Weights of a small transformer language model.
Size: 9 layers, width 832, MLP 2240 SwiGLU, vocabulary 32000, 128M parameters.
Architecture: RMSNorm before each block, rotary positions, no biases in attention or MLP, capped logits.
Training: a variant of Adam for these matrices, 1063M tokens, 8111 steps.
Each number is 128 + 24 x the weight over its row's rms, rounded and kept within 0 to 255. Layers, rows and columns count from 0. Numbers have three digits each. The size before them is the row's rms in percent of the matrix's.

# layer 5 MLP up, 2240x832, rms 0.0491, rows 1520-1733, columns 448-511
096:098141152133115143120131124102150120140103155143147141126157143098108161120093104115145105114078174171174152106171150150153093104161076166148088111071121149113131132156131152145122169161089132
101:092115093116130123162135130116110136150139117124118108134164117132072150122128155141122121130159120106130105158142173085154128136140135196123117136129105164117128097154128150128194121140136113
103:067132140138102122102116080116107091128128102156166111186100116119134146136119155183122141128172086127130109119151172142181115133139127129146164126117138105125128128136114180148118151129133075
088:151155145108122111115125127103159140116108124097142152117140145113144229118143096144098159129145133110120149146153165102162148116153136132157159142103122138133153098133113162144124130122088140
099:102132116087099155160147129097120180102087129142151116134098130132143149127133167150151122088095139132125109124138126110165142186139124150128114139109125146142123126137160133114135141130098086
094:142106134126103123154147165144100165135180102117114126129081148143143146140137148086155134123140089131128111132126109120127084195152081103183138113093100138134106128149135109140150124080187118
100:105171133111122148096128092154119156157157145131123127110127108141116184127139149074088102098129128081152131092133151170109124163162166151163124113088103110143145160143092131114158111190125143
091:076121151145170173131124110158120146133151137149146143136139155101083182148114134149119133135125123116137103119114105111147140149105160154108092118103155120111142176102158125154172140134161162
100:129155118144094117153091145176113104136164128137070077169137144103100111136134117115146133112129135135153167144125171113128122116082120117105110123096147121107112115113142119120130130147115156
098:123118174132118133152079157140118139172122139147115115134138124136120145122117133134102148117132147165128129144150116117156102084098071122132104087181132093153165106136102090126133138128083090
101:153160155138134118154184136144113110103103124137096138133122106159164125196128101148165099143120133127166177138143118104124111149133101097129131122153108125121134103119184145131101121106102156
096:094162139165084187136140113137113152120116131131185118104069130125128174092129168134145103118113099128096124157183107160089137121136149148105114120130094103110156128131081134116160143169130118
095:137069131175160129167117166086133126139097162115134157141158133128091115140122145120116152121103146094082111106103161139126114105143119136113131163116105132092150144085167111110096168091103106
095:112131098116154130129083079117122146115123079143115131124127163121101097092171161108142131132108128111110115089113150143156161126126138119127114121150133165142120147137134096166167170119144143
104:152140101146137136110137125155083144136120153147105133157114117164143100082096153148148159104121151128113112145125145108151104140100100112127171113120133138116154133111123145114121184118122127
097:134105161135093125165141127135135112165152148115105123107131157133136188098152103124105138174145176133073149122104181081122117148156123148100161133122200133083120117110104166136121120104172136
112:108102150155109115091156090134125113113135088130127129152101142074142101112114102171147129146124101102125089152091165147112138150138135105129132101125139132129115115136132167128107162097175133
106:105117096130155116109118146083106144093102117130135126138079148141112131125105139098103135146110108130097112128140099168147087071146149117078140139123130149141136153093144117129103136142136129
102:127133106052128115138141159142109117135167103140142114136105107146128155106138112133113094139170174121085151102137110054117141184145150141130126143102136133127083154142123145151079169130165101
098:051135088105134159126108118107135133138113137111148118116124122171139145121136148174160139151118118166139126162091130110163134118149129090112127116139135127154126105125128114175130158143143128
094:140127149112095215081131141150173140119148131140137138131122122139143111137135133121129131106142101119132126137118123120134130133112112128165122145154116085125111128068139137140123127107131141
114:112138124127142116094135120127147141100134096151100106142141176122126101132123185135097090102143105124123112139143140126135117174151155147108080143051159114147137149169128140113154093153130098
098:132124192100109143130149094147120133123109134063066135141124128101077159130098114135146115137142133126115168143124144076132156147192171101107131085133199099157117116118154145140136152104116131
102:119155106161165109079140109148096076133134097106128099083099133132154127129153172157146147148112142146144113134189149129109102125144098133130127150095105081131128117140096069123106134105139141
090:116103112111139119112116126143114169145131111075065098114128090108147082109102123123145132138084126160101075134113119125110147137122104119150147142149132129156127113134078121159132142081120104
093:112103108136166145084119086126101113104112119136120177140103091131102133112163120132142157156149150109124088124123111170133109154137150169063112140134178153103082097114121137112104110168142167
109:148159161105139146125116113175144109130111103129131103123100096198096109106093159135090113145117181133145106128179140131130133068147131139131130096122121124132117140133116103119154144150098120
093:137176139146141129125127099181126146129109117127183160117144128129092171105096108102126130122157143140170094120166109143138115137148136106131110148127109105146180129146112127105118109126101177
098:104161142118139159083130105095174131111108133133120169125133128107109154141135126099118123100133140074131095087105098146113173132136159122177121147149101119191122087142088129126153089178144166
093:131118200126148139144132046131117098088137126092119169127155114126151173079106100136138164138091123133074153151122138145137148160116151124128169099116123158143105112129140107148148133103104117
114:178075118131180119142118124143118157117152112134120141155112142146145153121136141134111129143151123107138158146136127173105105087136132117123138112122086143150190112091122172130133099145114148
100:109126100111126122154131121103102128101125150152098128128130128134129117188126108130164142134137076090141154182118151100090116128088142162141102155125110114118140103149120100139126140098146121
107:105129127131148135135145129160119122098127124120090150157111131146155139142128145098138123103137144088110133133148075142149118130116127110135108146164139143120120113166119141167163138118109110
095:118137130099114174116153074162127097159144089086123113146137095095128157138127078100157125126086142132137115151102121137133152090158171077170123172158131157145126148092126100153120135131115166
100:164114128155148118114133106095127116132123101153112135109126146149129153113127134169106134100107176149145161083171139138125187106138151089103161102121110145151184117156092125125099093076118141
096:114125128120115132115141104129140110128135146156163113139126113092163122155119128157127122158103136126139155119140114147085148110161154135084138105105152195126080079137108168128161147128138088
111:102108117139084108129109139148159130151100117098097093125109157114114150127126148147134135089106125087164132148158170071092128144148099133185105112091140140139167100083096134152093145115133155
091:159152151130115101145143150103151107165126173083161119133114104130127165135161124171139102086143099086145144149152122108128141158140103116132139157159123088161153133129128141154140155094131106
101:124120126119124098107143136109165120096158103101131142153132129123146113077112094088140150116139110109138136123146126110149121124092130143127192112142096121184135133128128125152142091159153114
096:149131136127131134122103172118104112120119158178136129118185147126134123115085128144141180121127159159142109142175149137120112136155126101163165102114132167144089060119109093129151129119146142
101:122123100117121147127130111121153155101102106110166124142122141107135142119112100125142138175111113131115100101128129104103132141129146114126105139144090116104127148079109165105086143073148119
103:119142171147136095111108145091143109151158166163115112147142136128131132115172123146119112103112135169128130125122155109083110132120106131147152090122130132135105144185128123069134144170146117
106:143107128113120184110140107162121142115189108148094116127076110188077159146205130128135096134119175106130134127140097097111126093148108116103124151106150096111147107127108141130115120140101162
091:119066157115120110153150124137124143120141152135102129157119115128118121118144155135121105102098150136138133157139156139093145143150110139117063129160137135116094099106123146170118135124126180
101:086125134155126133116123108086162166140182116058174097103130115098110135150154142152091125126152098142109114135124087144128114128110099098124123161156101111131144137147114143109112139122151170
094:125120119093157106114124069138114100098177118118107147109148133108109149102107162087151142164140140140116132128110101121135106137156124129127113118155138103095127084100150097143114140107154160
099:123126096081124131107113125153110089087093153139176128124138138089154110115122089132115153161110125118153149118128099145115095124113102105127170079125170143149123132101116127126122088155144118
106:152098105157156119124121130114124152161106161067148142127099085158117126118174177102114170111106147113129129129163120114142132111118104118107098103188094140123139113126094101130189130145103140
141:161141107044156109132111157093156125129113137104082137169135128118110143137073125144111119134125118194127150140128105142148142160159116145148138109095158144107150106149140145121132092117141152
111:116154132127116144142134191172125121127177132127172139161166142120125127129113107116157150112099124110143122137168157118115061097150098117110131132141122100091112122137120049147150119176117106
099:160105132170118135126145113115147122145134131125134171119150143070140096110114149166082176129153176096144124104102130145110159119140135115121130094130154125149127109109123167106147093110127126
098:129195144093134138098095122123108130104127104104106115127133105145112117090121105098173147134127110179081137176135178108128118171128090114172139167129150139126139100102120110119139145160135124
097:157119122112159125137135106120125153109077130097127129122105163115100108133123137133121143110178127121151088123091109122114093134113143129146123158105167098117102140115130148113168162142147144
098:104083101116181122052088102169118125103142101123112174075120113145132130120128123115118147101094161083153079108122121149118185111099174099139146146145136134180126126122124121131159153128118163
101:114126150116125123164136144135139106125143097194096162115120128150131142106112120112127144093131080127147098140126141162077164117113147139178138122063085137160067128095154149143160106137123090
099:122130124151090145095102109087147165171145090173113102134129140084106121117156143097114121140160091160121150120083158125155110128131123081105117125161135101118131110093102105084160139106118135
104:123168121098152114136138145142132135082088102069146097153158161088071135175118156141138133122137090124129088153156099149124090112124118142125131119143115140143101133124089160119170142121131189
095:099132184140149116096151161146147127139129131113096106117122099107143139126128130152089139102074094165109114156117129143162134104129089142085110111100154157112141164121141129182128140107116102
111:117145119153118099128143106174108107162146111168148113116139094157116102096146133152157142107178087138121150158102084121136140100088137098096133147171131114138097123120073155095136108115119127
093:156154130098128142179127105126123121167142107100171104140100181132122144169103094097112133113103157145130127080109175135150139142096133114104190145124109105126160091144189153116111102124114119
118:131168125165134119106124133130103136162145117128159110123107167145105153096154133119158100138135108088118132106118120138153132106123194149148104096129099125145134167153155153075183125098095132
112:144119145165131165148136092133113134106118134127114167166097135132100158148100120121152159123094146139149114124119140135119129129167143096105150123076122126109154115137113137108137162147106147
102:113121122099118113123124135151101140134129119154142107102177140117114155157106129103137171081150107114144129122123104151084092117135149138138130098081132079097119146130121123149140098150126137
115:115122124097142107106106120121149110124141128128141102130102159108116142133142120117121128165112181127123131159102109146113105114140126151138116143138140119124117108114152101113109131137128127
103:106144129139136163135092155112138124083151114166098105108110116138140096139124088158154115150150103123107107166136090139150129177161128112103096126168137160081093115153115158108142135120144122
092:135099155181139158103151107124142149144133121098120099149134160128115081111131133108103129103092127140112123119124153117114111124142106148136147107125091127102183129158091110144142143126084116
102:128111099129144136100131128149122114095135164106101141143125102129147146137119118102161148126164150097156097090139158139102113101084144151163182148094122127109088145099139154143121139141175121
112:125120145096129098126123169122151114132171186111148114123148100120142125161113106125093118135120101123139144141131102132146138100143111095131145125142136111139143108126109100133128121143089201
092:135137109136142106156139139152140126116120145147138131089113124120125105143108144160116076136091146124152127147144146110128141098108096122138147127163113121096158136141164119162175131117097136
093:101104183148123125100137145149129131082165149127128151123114107160172107163134159115113104146158104126115124162173172124141171135126112124118079092157169125105090140151141143105104108176146104
100:156100147124127085135112125107090122136144182185128171129110116154144151132133123095131143168142181154115100138110116123115165136113126140151103132155118132132157171169137132135125126117152076
099:126140110090079128119164134133136148113135122119142155116151156141122129128099143120091151111144098135159141116136121102118191126121129153129119094139140136165173105144102119132171142123120145
095:125133098181116151138154120074114119179128156141126130153162130061129164134135095139127163120111097126193142113134114166147141113127102141103110152155104127099116103096117138099103122141130113
103:159126128129130135172095114114091155091125106122122120128120138123113115070130117145160158158135122121071148153140172110139140165157134117171135113128150095123110123147157088099134135121141125
104:132112118112104166143148149161129124098170118114141106103092127127138121142143111093144144106136151118069094135119095110100083126082146153150097158157120114096147090124116135132111113121156136
089:124140119133119110161092106129148191139117131113130104157114120174132143123083144155132150152136166132139134144102120129132150161124177135124123113095130133109102097147162097123152125168117112
101:124154169104146106117138122122129124110164122143092181130130102109182130131103146123172150125146136102118115159128122128129138137115159165116108085145120129141168100145101128078150113152164141
109:130179163148134155090139127125143128149114088103114118096089110139132164107149146139090110113153157109075113086132144115168133140139141146133118126140142166093146123130124149168152118121112159
104:132140106115114136140113153119111106121134126139113123151097162133098132099148075136137123111157097122110153116168133074108136170160102142064146140125076135131147182116122143117132114079107131
111:141155157147106120139147128123131127118119134151102142092110105092159132125138119169176125156134141116137126106118142097120138122156139146117148130120105137123145151139126178085169134166139117
099:070085114114089118147143114096142099080110133122143100130112123146130098149132125140119160144058139119120127157098129143108130080117110150105136110105151151106135137124135112076108136141151099
104:122164103107084084140126143089132150127159110151146101094155107107133110169133108119149150091146097119128132121138133106116115140121117145157096144144118103148117145128146150137096124121162138
104:102149130130160118129164105129175119102103154128125155114166102141162112127122105114098101129127142119143161092146152077070165111151189131146095104111105116087131120133139170158163103122170115
102:121114110110161086105128140112135082107176126163106129117125154145140138116164102148127142152157134111129093189093159174139104164162126153135150109188155146125128144151152114140137123124173121
110:065118093148121181120117126145150121123131102122173052141138102124135154167153137131159135108141156121109101109094119122112102150131074110115110098133131128132130131158090118122106135140134184
110:144118126179117147081141121146203122093138124129139180074142105105150131159149121106125172145087107116156086127134132097157106113155127125107134149172120118129147127139123095105144135158128099
098:115161135137158130131138105136140118114143129125153149106164144116137129125160093111102154122132143121100120123111125086101121140148130133113105171137126148083165138151122158126120134122131125
105:125166098128100115104109102107167101098133139161132147116133102117179137157158112166120121118172075146129140124132127117086105158168184117098139134091173107105139143127110163155117085143123153
101:138094127140139130106141102135113135146128127144111151141117130134094133169140117148150125135135106138094117144097098157092126094154151144119079159174134140106118122141132135128097156133152119
111:085183145135155141087095088185130115143138091153112136102099119163148113123128155148138145114111173116131079142131161136139136152121158110140128120127107150110118133114109131159107174119116147
110:112151154124147173145151123131085153152108146190136111137095094125124155118149113161122167115100100082166117139114104130118152078119140093059150174150087149148116119120133148127156116147122119
092:149118164107115164118075080090125131168159168108105169155157099117143137110130153107177129110073110111139141102102111171124164110139100076148144170083136149111148110140148080108129094070099121
095:135172145135136077120123117145126168132098107130116120117119131125161118148125130113119085159056114138181078117110116152077142146110130133102132141176117101133103142132117145137171155071144079
100:140107144100108116139142159151136148106128129122103098102112127107143092132146142120124120137121149144148134109119143156102128144154139129083103087193093122122120143137114170124119129150133125
095:125147113123142121137146138144142125100130129129163057154092128135129116104144104136167113155152135173155110105102123106162119114147098117127161137139116103094091103151153147156119125118152134
098:098142141114130136089095124131130110145142103129112148140135171131121075128084158143121144139176095143103099152139143158135168120114097130167168143126120091134080129135133134142142162120133164
125:133110118119115145119158112123129090109130149110144103136130074150102106169097118139104180104098158118088094120096114056135144122109135084106089128157119155133088092147122117133133105094144090
101:180111136091163111132142125141138099105139131094145115188144135083124097158150097117123136081144168130158131084153169147139141143144150148143103163090123144125103173103115099143145095127154091
100:129095084149144073152122152103135161138129157097123126111123118125184092072149114181137131113155129119138175125130152117096197105150140092127140097123092089088144122120136120102075106145127109
092:144110101108094107078150160108153165133076107131146098129105139111109120135104122137126162106087119145090100106125166139102158115091072120118139129132127114099186120111105116133124099119127139
113:148121125139141136107129105165109104097129117109099136137161111102162149118112166153129150156150105107120140118131098145116118148072127139120123101104130155142109108181113163145128137126131120
099:150082081156135133121140117103198101047133128174130097136116158109152119119179107108132155111098136117139085149126134136130092158127133136163138150112131087139122184146085120097136126173132139
100:096105141172149156118155126128138110173116148129127136142168154125146118142101141150118105139119104116127138124123122106115088110130117109172156139126143116172143145126145144122101103132131146
110:098127149125084125133110120098119137133135122133121141126098140068126142137140161171128129178103117143127126094129111151101154161081123162090130114166130094110124132099145128094104153112086162
097:135104127106084115109166121120122198138110100116100151102169158131148130152143107138067170139148096135175154130139148131111167133123141134084120111123137162147164142155120140111125087130122183
094:092129128158093084135153133171172154160124145131157101136114125091148143087134136101112139104108127137147136119098119127139143133106157144143135138091161158132166135154125106161137177107097140
102:135169093150130155131080106118119118116117112138105147151133104158143133131161119160133105126152172105147155116149137144140083123179116115112170099176132131147164161113120148133142113118131129
097:197111131058099134130141108134131137125101166085100133127154134159128139124129195117094124125168165127134160161151126135088143137115101119138089110158119140123121127159083131154158103115096138
094:147138081081130154157068124119122124086154099133138156130147102063086151155161114166139126120118122163137090174140103132107103123132123110136117166137138117206110122107082089153148140114107127
105:174111157149131121145136106076135140076134161133138101109127174133151135167145091120117156132155144134144122164106128139162121143150104111100107115132105175129135130137106117112105124148102149
099:097127089119093135140166143139098095115090135158112108097164132090125150148160129119106056182156107130149083160108124110145122129113129154118063150153143148135127095133108100109116170119124116
095:043153126100127131121141122153136133187100121143133065132133096096103123110130155152152109149149135097125165125105092139131123168120117149142108147136125135140140147149098152125089198133116139
097:134134094113094115130161142148162152120174157137166139108122182160126118150146158109159088117124109146102128155151153152140139108125152113144141126098073119147118137116153097122134152118119137
097:141150116101120101159122129090139112087147077181116146117131127157124132115126069131168124115138124128148160108138133143126127164108141132126144109158124122133111121182112090118124074108142129
094:135105071129080112133142115146142129127147095128145088136115084122183113173112149125108180097152140151123125136148123133140151143141094129137146120127130142151137127142141094148119115115125135
093:136123127135138112135159175129128153124125118135133113183162132152176130127170103118070125142140116107116130122165090120101160140099113162142114135113122134136160129170096108120129123115125147
098:146090096112155140152113110080091123106105128171152150179177130145080132113110122151118133115126110133137180117120117089153154113109183113150096148170108150155134097137133078104109105134109133
099:103149133098110158122162102147124121137129142161154108123143154115109112128142118117153119079142099106129139078073162130108154126137103126138147108120107106090158145128140155105128126106132155
110:137137090124105126118145175125111139111109107125186172159165115117129108147114099174150115159100082118148099192117168136086123149100119114142148146130149091152106153118096108125107140096104138
097:120109182132158117143132118141116139097178120143059117130118173166118122098147130134107147125159141125134115100151119156159176139054145129139129092129152108147140108142165100105130105113141174
096:114120128109157147153127181135097137102138156155153124101167108139139113171138137131128127112167183095103133122087120129139142108139122143139150140141114141135115118139134106105125078136126119
110:152139142103102144134145132128109092110117134156162128126137165146121168138124098072159145095137119139126114126140137136098150141145083201062081106097082135095116142138160136129131086153130094
103:132140097117158128138131101099085113126093153122124155102163098106112116091141104160154123142181084117113075135171110113130196100075177117126097111129138131158121112105155118103150114140127117
100:140139128098125084131110121123098159146117157095058175108146142140095108161107145116158095092095139096139141101080131094127162152153133177173109136104144109101147141085164169151178142124171117
107:129135123127160135127109156137130172116186134133112145143123125093136131108160121092140089125112112148170132168184114159095111154152130158118121133138148136123127203131117150114101135152129085
096:156140129100155117104123128149111088136158105134117150130142114153104132129159102124098162147138113143146127146136159136141105120104070203133114144146125197129081126108158144092092117100158122
097:145084112092107151109097045121100155133134121162082132126151145130105154113120118090128143169117107130127147076121148151112089112123123140153086130168148136140170131105144122122123150094159136
098:120110089123159100095127129123095116106148129138071151178146114095131154095123176106141098114156124117117144155082144156119175143110160136108105100118104100124103083145080164120150116164144162
092:139154163098057153182143100090140110132141148181122121151168188103159117135117108130110135114126135148143138103197093122139114134143086114114148124120122123145137167133165103158146119122109130
110:117099120118138141122089138161112086088180114116142125111097116126127143140103199137078138139149100109124148091122129162124122077139140064129107119145127091090158146141182102121075144118111138
095:119107145105127135123099147128107107154099115158165114132141133129088129158088080106147132115072165190144161112154127107107117107210119131145126070158109111117137126133165135161084116127115140
093:131157132096134089129149130124194132089121135104142095098100121128135114147120174168106154185141129125170144116127098119129090115148117130161121121100102152120165095106119141129161145106174140
091:148116127112113102127092110141100102126194108124122121128166130122108145075095133095130178104151111143127156092089103134144125133071117113118083066135146112159123130120121098118149104126103131
119:186069132118101134125104105128119123069187124160056118149123139120127117142105171080148169183123140109146117142101165111141106134089168173156144117125141091118155138099154101138122099109157123
090:107076108087118141093094165120112099112107125139127129123158121152165097119100116132124116135124125159114115155117133122148103091143088147130107153112100150120114140102121124128133135146141133
108:121122107126118133145119160122091127136136119136110126113130151170129109107123162133108120129129098099124102128134145124130098179136139161095107128142173137176178093129135143118157177135106110
107:069173123169050100115104128115088150157127144141131099134110181132125129129123140165171085145157124137094119137121132048102116127140107105096121121127130129125147165166075116141132192101112098
101:152113104153139123118166137077133126110109116106150129087106120135132153125134141119101159138135138086080110124122087135090093130104129097127093122171133118111145141084139114120108144089145111
095:121151140116086084166125107125133115141114148146109144121156157104120138127108125137140140116156110142152161100169118113110097100142124136141161156147109111173106146159125081154133121085125104
097:105126101122099165171120129123111112166107112076109113165133160146140152094139086107134108131172121126110118118118153144137153151144079123130110112140116132106131111141129118137074161102126193
092:126094054100151123137094113107150088120103138155110166151103133062133119102140105102118185120156165136158139099138118132148141111108159084148127133084136129182152106137148139135126074125132123
087:130151114173121106160120086116155135157142109114082139132071132148132130079148113123140119111095148106102112101101107112105144149108148120131129118118148133144123124097122147095136110126155143
100:115157120136122127145103115120122137102100087138125141146130140158088134134097140109130146139175137109176144140159125136131128132132152118143153134102148129115160156099140130154121080103117148
099:127110097110076148125093149143104101109161114122129124130141116070095140145107102112105177120130162130107118134130100133182087137100135137094096120097141171110132161136092122123150132128143156
088:170097194161135143136084136121090086104155129150099126100130134118093155154062111097142148132116089129177141135096124125107121138120090156135095130125142138122101118127137142121105097142139105
112:131114121153124167139151119127179141109153113089112125125130179104113123156092144116144107106097101126139132124106120137117134128150110099166115113145077117166109160152139105138115125177093143
098:084139138143125126129187135129143132143134167146134119154104141130132149118137160138112138140076164113144146102130160178094135165141087148133086101112166120138113096127136120095131150174114142
103:129135144112087156123163110102118133112097097165100117133134130077108127128127101084114111099140106171112103160145127121157089169121074120100095134127140103097145072122100114113138131188101131
091:133149084109103128145149126122127118153105188089122109136124108119173071106153129146123126091119095115113126147107135175126187151137143137109127136094129106105131103141111128130121116125147156
105:130133131079093074114093084127111102103150116135180071163101170180123150135150123126131147168123169142119122110103125146114208113109098073155166145145146114149109097105172131126112164118094148
103:134138114148118157123101123135160132147135156145086159127125139123162140108129172135136176125120119117155113135135127137087134171119126115185142141075139108160141150119133107146183124116114163
095:120162101142111092128145121104143143121177147108141113082143125123149129174116132142114136115148142121145168151149109154174134108170128183139132142108111157132130115126128134089142122158182123
092:162077128135136127137140146135132129111104155103106138102134135099147122095128115125143109199115142105092111100102131122097125128116142108137153138113107121131156102114164109093107150114142151
104:139136118137116171179102173127133174161123162121158141136104158156124121136161154173141116131132116102122160144128156107127068138148101159119127101123177120129150145108123169106157109118109113
105:116172155105130097111136154163143142122158098128154127152099126120089128131130093109156150157134144084105071148132125128132100133122113070128106095111118093096132125163143123121125129132148153
091:114091178127129167116132106111128113138125174101099153120161084161137127133132139128131152118131138138086168140145127145158125146087141126135140138170135082153124127109151121121115142126163111
100:148154120094116115141128125140105146130130137107145132133138118099125147145155132134098151127125121158148090152135158143086118137103115152142112160126120148107141156121113136101086120108139146
096:111120126157131130158122088101140126117102134123114113106131148091118121111118133136131137112157147149137143075126134127124183111116150164123121150097094131088123119106153100117131081124138169
099:098151159180090165103099096145122110176100149148147137107122105127149157159096156114104110098135134107111145141128127097094107142165190180122107177108127128130127187098099121154121114126116128
098:148139141103126143129137152101117170098124121161147123168155109154074156099168124084149117155146165156132158132071132093162145110135114148130093144155111156133143144114113147086081146083112068
099:195152120128127115161116154122148130123132116110140115149120110172123107135138101107137087125155117099108144178085148114118116107166118107081078140182120123132133142096100139122164133152152081
091:128107115173093129116121119083136149149101096146091128143141173100137119098137161103101110117096155100135132087094129137080142129114135132094141139137163145111150174101107093094115107117152140
090:114140133144134125161108125119120078109104058181103104155128137118121129106110118148101116122135126093121104137092090161112103097122129104084143130087178153146094152102137135154139139065152139
098:129149102131123120137112105140133129140142105160103151106161117133151092137096114150146137130121118111159141160122071107132120096099103153143126160117141135149114122129114103165077137143125123
097:119148155123113157135107131143096147135119128108148115141149146141107148137112116156107166122125144123104099152135143136111117135118140088145194157132115145164142146098154107105142143114133113
109:113089161148134168135155120099167126156110108089141099153122095107096158150165124127149130139131095110083114111078101131129134143112112130147133146127131117099148101123124135103071150111142137
097:107136081124072131139142130139125109133113127172140092139143137102150146133114100134098108130139103126123150183129134117132130126140163144129151111100121116138095158146101094135160138137121127
102:131136148099087099118147110100132125162127156083155140146124142110112170170126135089114090112106165126134142112152137139154130132154122172123119134086123142104141154111106115105144125138117106
130:110140125133117152108110099168128104118118119174119148119151084138130151106161124181127144144108132127124114139096145097109160156096098142130117132173149105127091126147105143126139152108083127
103:130154151108133127149142072146128102128142134141146108166138121117110116123135156146108127108127152111113137153104155134148113129124114132174080114146113158141146116151131145123160101145163132
099:159098130132147137129139087104101147117115161079117103102096155141147102142107111120114120126119127144095142097116173170155109145125121152129126143127178127117081136131124147115117134142145130
101:155138148093081122118126119124140119121106160159106087165146143102105116130113071176144106125130145140113157115154135089118120133099157104106154072132072121159151147116159171143118124104124185
095:129102105150077138135124109170116113085114127077142163112128124084086139084130139169130167185143104126115102126112122175101137148139138115149129139122127137184099096094138059131089129141150083
100:099099149121144145098141091134130106072175165152133108172108124171119117142128143125202110108062127128136089153129154160141152101157121126085099092142140162089111184117145140136153183194133102
094:182099140129097171070129075122147147110127161126168068110153153101119132120110126164144128120144073159091102137135112145082121107138128156121167093121118095105135131174122129136112147128109169
099:158147164135131086123098108146125131126158145159147116126128131142115121124114164111115075120136137089150136116113165166102131121125100112150173106110132119128126058118179095126131107157132166
105:143130125098111164112149136082183128108126162170110117152121107107087126108109122133122099123099127130105126118095074114115116153160124153114123117136138108112145154147111122107116131215137111
100:183150158100099125144099100157139146141177140141107118144147094103142177143121147137093118088172139132119136123129172120118141147097131164135116125129124131149130114123108132122148113097130134
089:156187122120124155112126147173117113150112126117140127158116170166110154165108127136120138164161163108112139154162154144118128126153101128134132137092128124121100105166100141165109133136098113
097:110138121126162130111157161105069122141121132100117139146139151137165153096093143119109119171136136107156130115097162096096136098113145151132136131122093127102128144076126112130086125115168135
097:078121140152120153099154128110148145174154119124147115135101107082094161090124145144128148081144113118079078139105162134142128131134139105174134091128090124096111091134134113134136148166121177
099:129145160140119169124123144141101138161129169146122101147117097151132132091150136114141086137109143135118120142057142120129098130126124119098099094145120134115187107099107128096125138123089151
087:131125125129108167155107114133150130084151108120139117149123150172138093142107108132113129130136089113155190119103136132143124109117065149114109106147128133112177138135150108115119128115133153
099:111104115076100098112128105148142111147142118140131130095083146161159153186122120153110097113171159109113092126144153097127149125116104117165145140129157136141095094162082126126102143116176104
102:160154134182142139129097142140145141111142111135150153095131111149120146137117086091138124116092129129171143150137112128130130138099094112137123101145101139151143121147142120163093136115140125
093:122162126143103112157156104142083085143139112159129126086089167121095134140075120124169098113164129120128184093125149094140050155149132187106127128159115099111138129156136163125146163118164163
099:095134129146117143100140133131163153127141132121164151105139111080160125181119122205172139169086100123101181148112121113120110181115133113129118118094135146171131109140153083130100165123139144
095:122119097118112144164118130125107114150118182123135113115164099153098148125164147155131115178155140104147168157116112119130131117107119117087125136069099174132198103161145144137121104153123124
102:164126179121123128150137107157098113085067091122139133120170120147110100141160129140144110108126161124161169104153125126135124149155133148124123144126106142123158149130110189166125094062127160
097:145168159153126104130152105131170154146123140132168140124162105154082110127153126143139119120136116143147143120092127099129138142136083098113134178120104098115113156170164116128160101141109122
116:149111148116150127098093112152160152131124113121086162141198064123129166122123151093110127124085090104121125118161098151118181155137124121157106128108104107143161100164172133140137107082110156
092:148180117083121136124120180119161121138096132113148142153124125116169114160131123139105122132118127158136096101146130161117154143152088135155120157058140177136111097128098107121100152121102138
090:117069148131166112093097157113138150115172141103144110148151122098135157145133154160143160123083077137153132133145107147150115118149165146167146131126157112155128121120057128092126103116112121
093:108158141125126128121132164093134148135160143162196098173097114147135145162133136129146108087176146155120105137134120161144113115160147134124092151127096123118109116148114099127120139096148147
093:130140136086086107132097124114131158131159152128131106132098144110132157110133146165116138121111126119169129145123146133126141143104086139116126143125138135114106143149147122138076091123140144
105:108149154089125150135135132159149146166126154102127116106147136154170129119142184165137112121133149179115141125177185137115119139130112143129108141066104088102137133135137136112175128093100136
096:119134144122141133105146121149127120101122139149090116148102139135118133148129073114103098073094149142128140122135163135105132143097132146145155124111128140119119091159167104102128139144114151
092:113094101136160173141120141156120156140132110159123088136141149109118100154116121141123100182161111134124119107087163096138122134101138162148114102129136118138132120133149113110125131156073135
095:116110144117124127122142092116140137133150098163109106184131100151119088161139139186162144172114142115087168104142106112141148119103155108140169138104091152112145106141144119113116144091121160
098:134124095171143129137116143159155133132095150076107145098134125126135103147111085124167086122147147103116116133142130161129145138152137117131083138122120131077126148099123134124147145153154121
099:166140134114091108137137142114138146136163123150095160152146115158168146078158127119129120164093165139136088113141174138108127112131141124107183079152088077134189136171121112129156120124103121
089:170118133105091118132107133108137146118109098165137125124143137130161112126119063122093127147132130116126102106131109140149153131156129115137109060150101083102124116124127144154107125121137111
103:104147159105093122138115119130138106131125120143125145100117128121141137140172160118127155121147123131113136114114163096171167101150160138079085144149128130147100150101096137163177146102149161
099:126126138137160121118128106104154114142091131145135124151117127134153095099102135099118129142127157088151106127124134181159190155139115147163115153068148108102118139129119156084112074128163116
091:125149138153183129095106132111105077091142138167123133103131121131142147108105163127176101048104143143132082099119127160114138152143108128094108130141145135141127113093119147121125114128124123
097:095099136161146146132101106149130120118108124106142130076139107122168102096091129111095160154115145130091140133107130156154113101134152161149109182125149134138094125054096100135069161116131155
094:120153132147131121163109152133132143143096151143145188117124107092120124120103142104113141119120123146184129110145138140132141117169148164141161109082157146151125192100123137113105130132127144
098:116131088106089121181142175158106141100101086151162129128110177156110102138119137126134110126135116160112143125133162067144155130104169113088102138140120156106106083129125139116122132139145120
094:122143135138135167135107159165117129108125136090117145108133099147101137128109050161141141126166141126090109130164106142139112121125105120133165121131109161165181128136157131096121149078124110
107:085129116143134105135144128136175094136113128164146169167134129128125133096122123119118136103111112076099138150145143113151130175133107132126068140153162179099137110136119124159142122147134140
115:118066126106134126131162140134116130145127158090111093139166125145092136114083118112153173108126119158105092157080158148125130141144109051141145115157086148131121123134128120109111151134169104
111:154124106148093122163128176121094112181123118136140112134145161107132123112153093120150113134158104151144147118153108121083124146151121116141155120095157141112153113151129149110103112148130173
107:115137097090117110132148103107150158181150108095118089138139133094159120118108148187141150140125134150122174110081149114118103141104124092101122129160160108125094098087115133124118172124175112
092:107131096158115127119173081124143173136136158164112123150093128122132121079175166130142124130130155117074108143112134120136185179082150147106134105170098098114097100122099138128156162119106133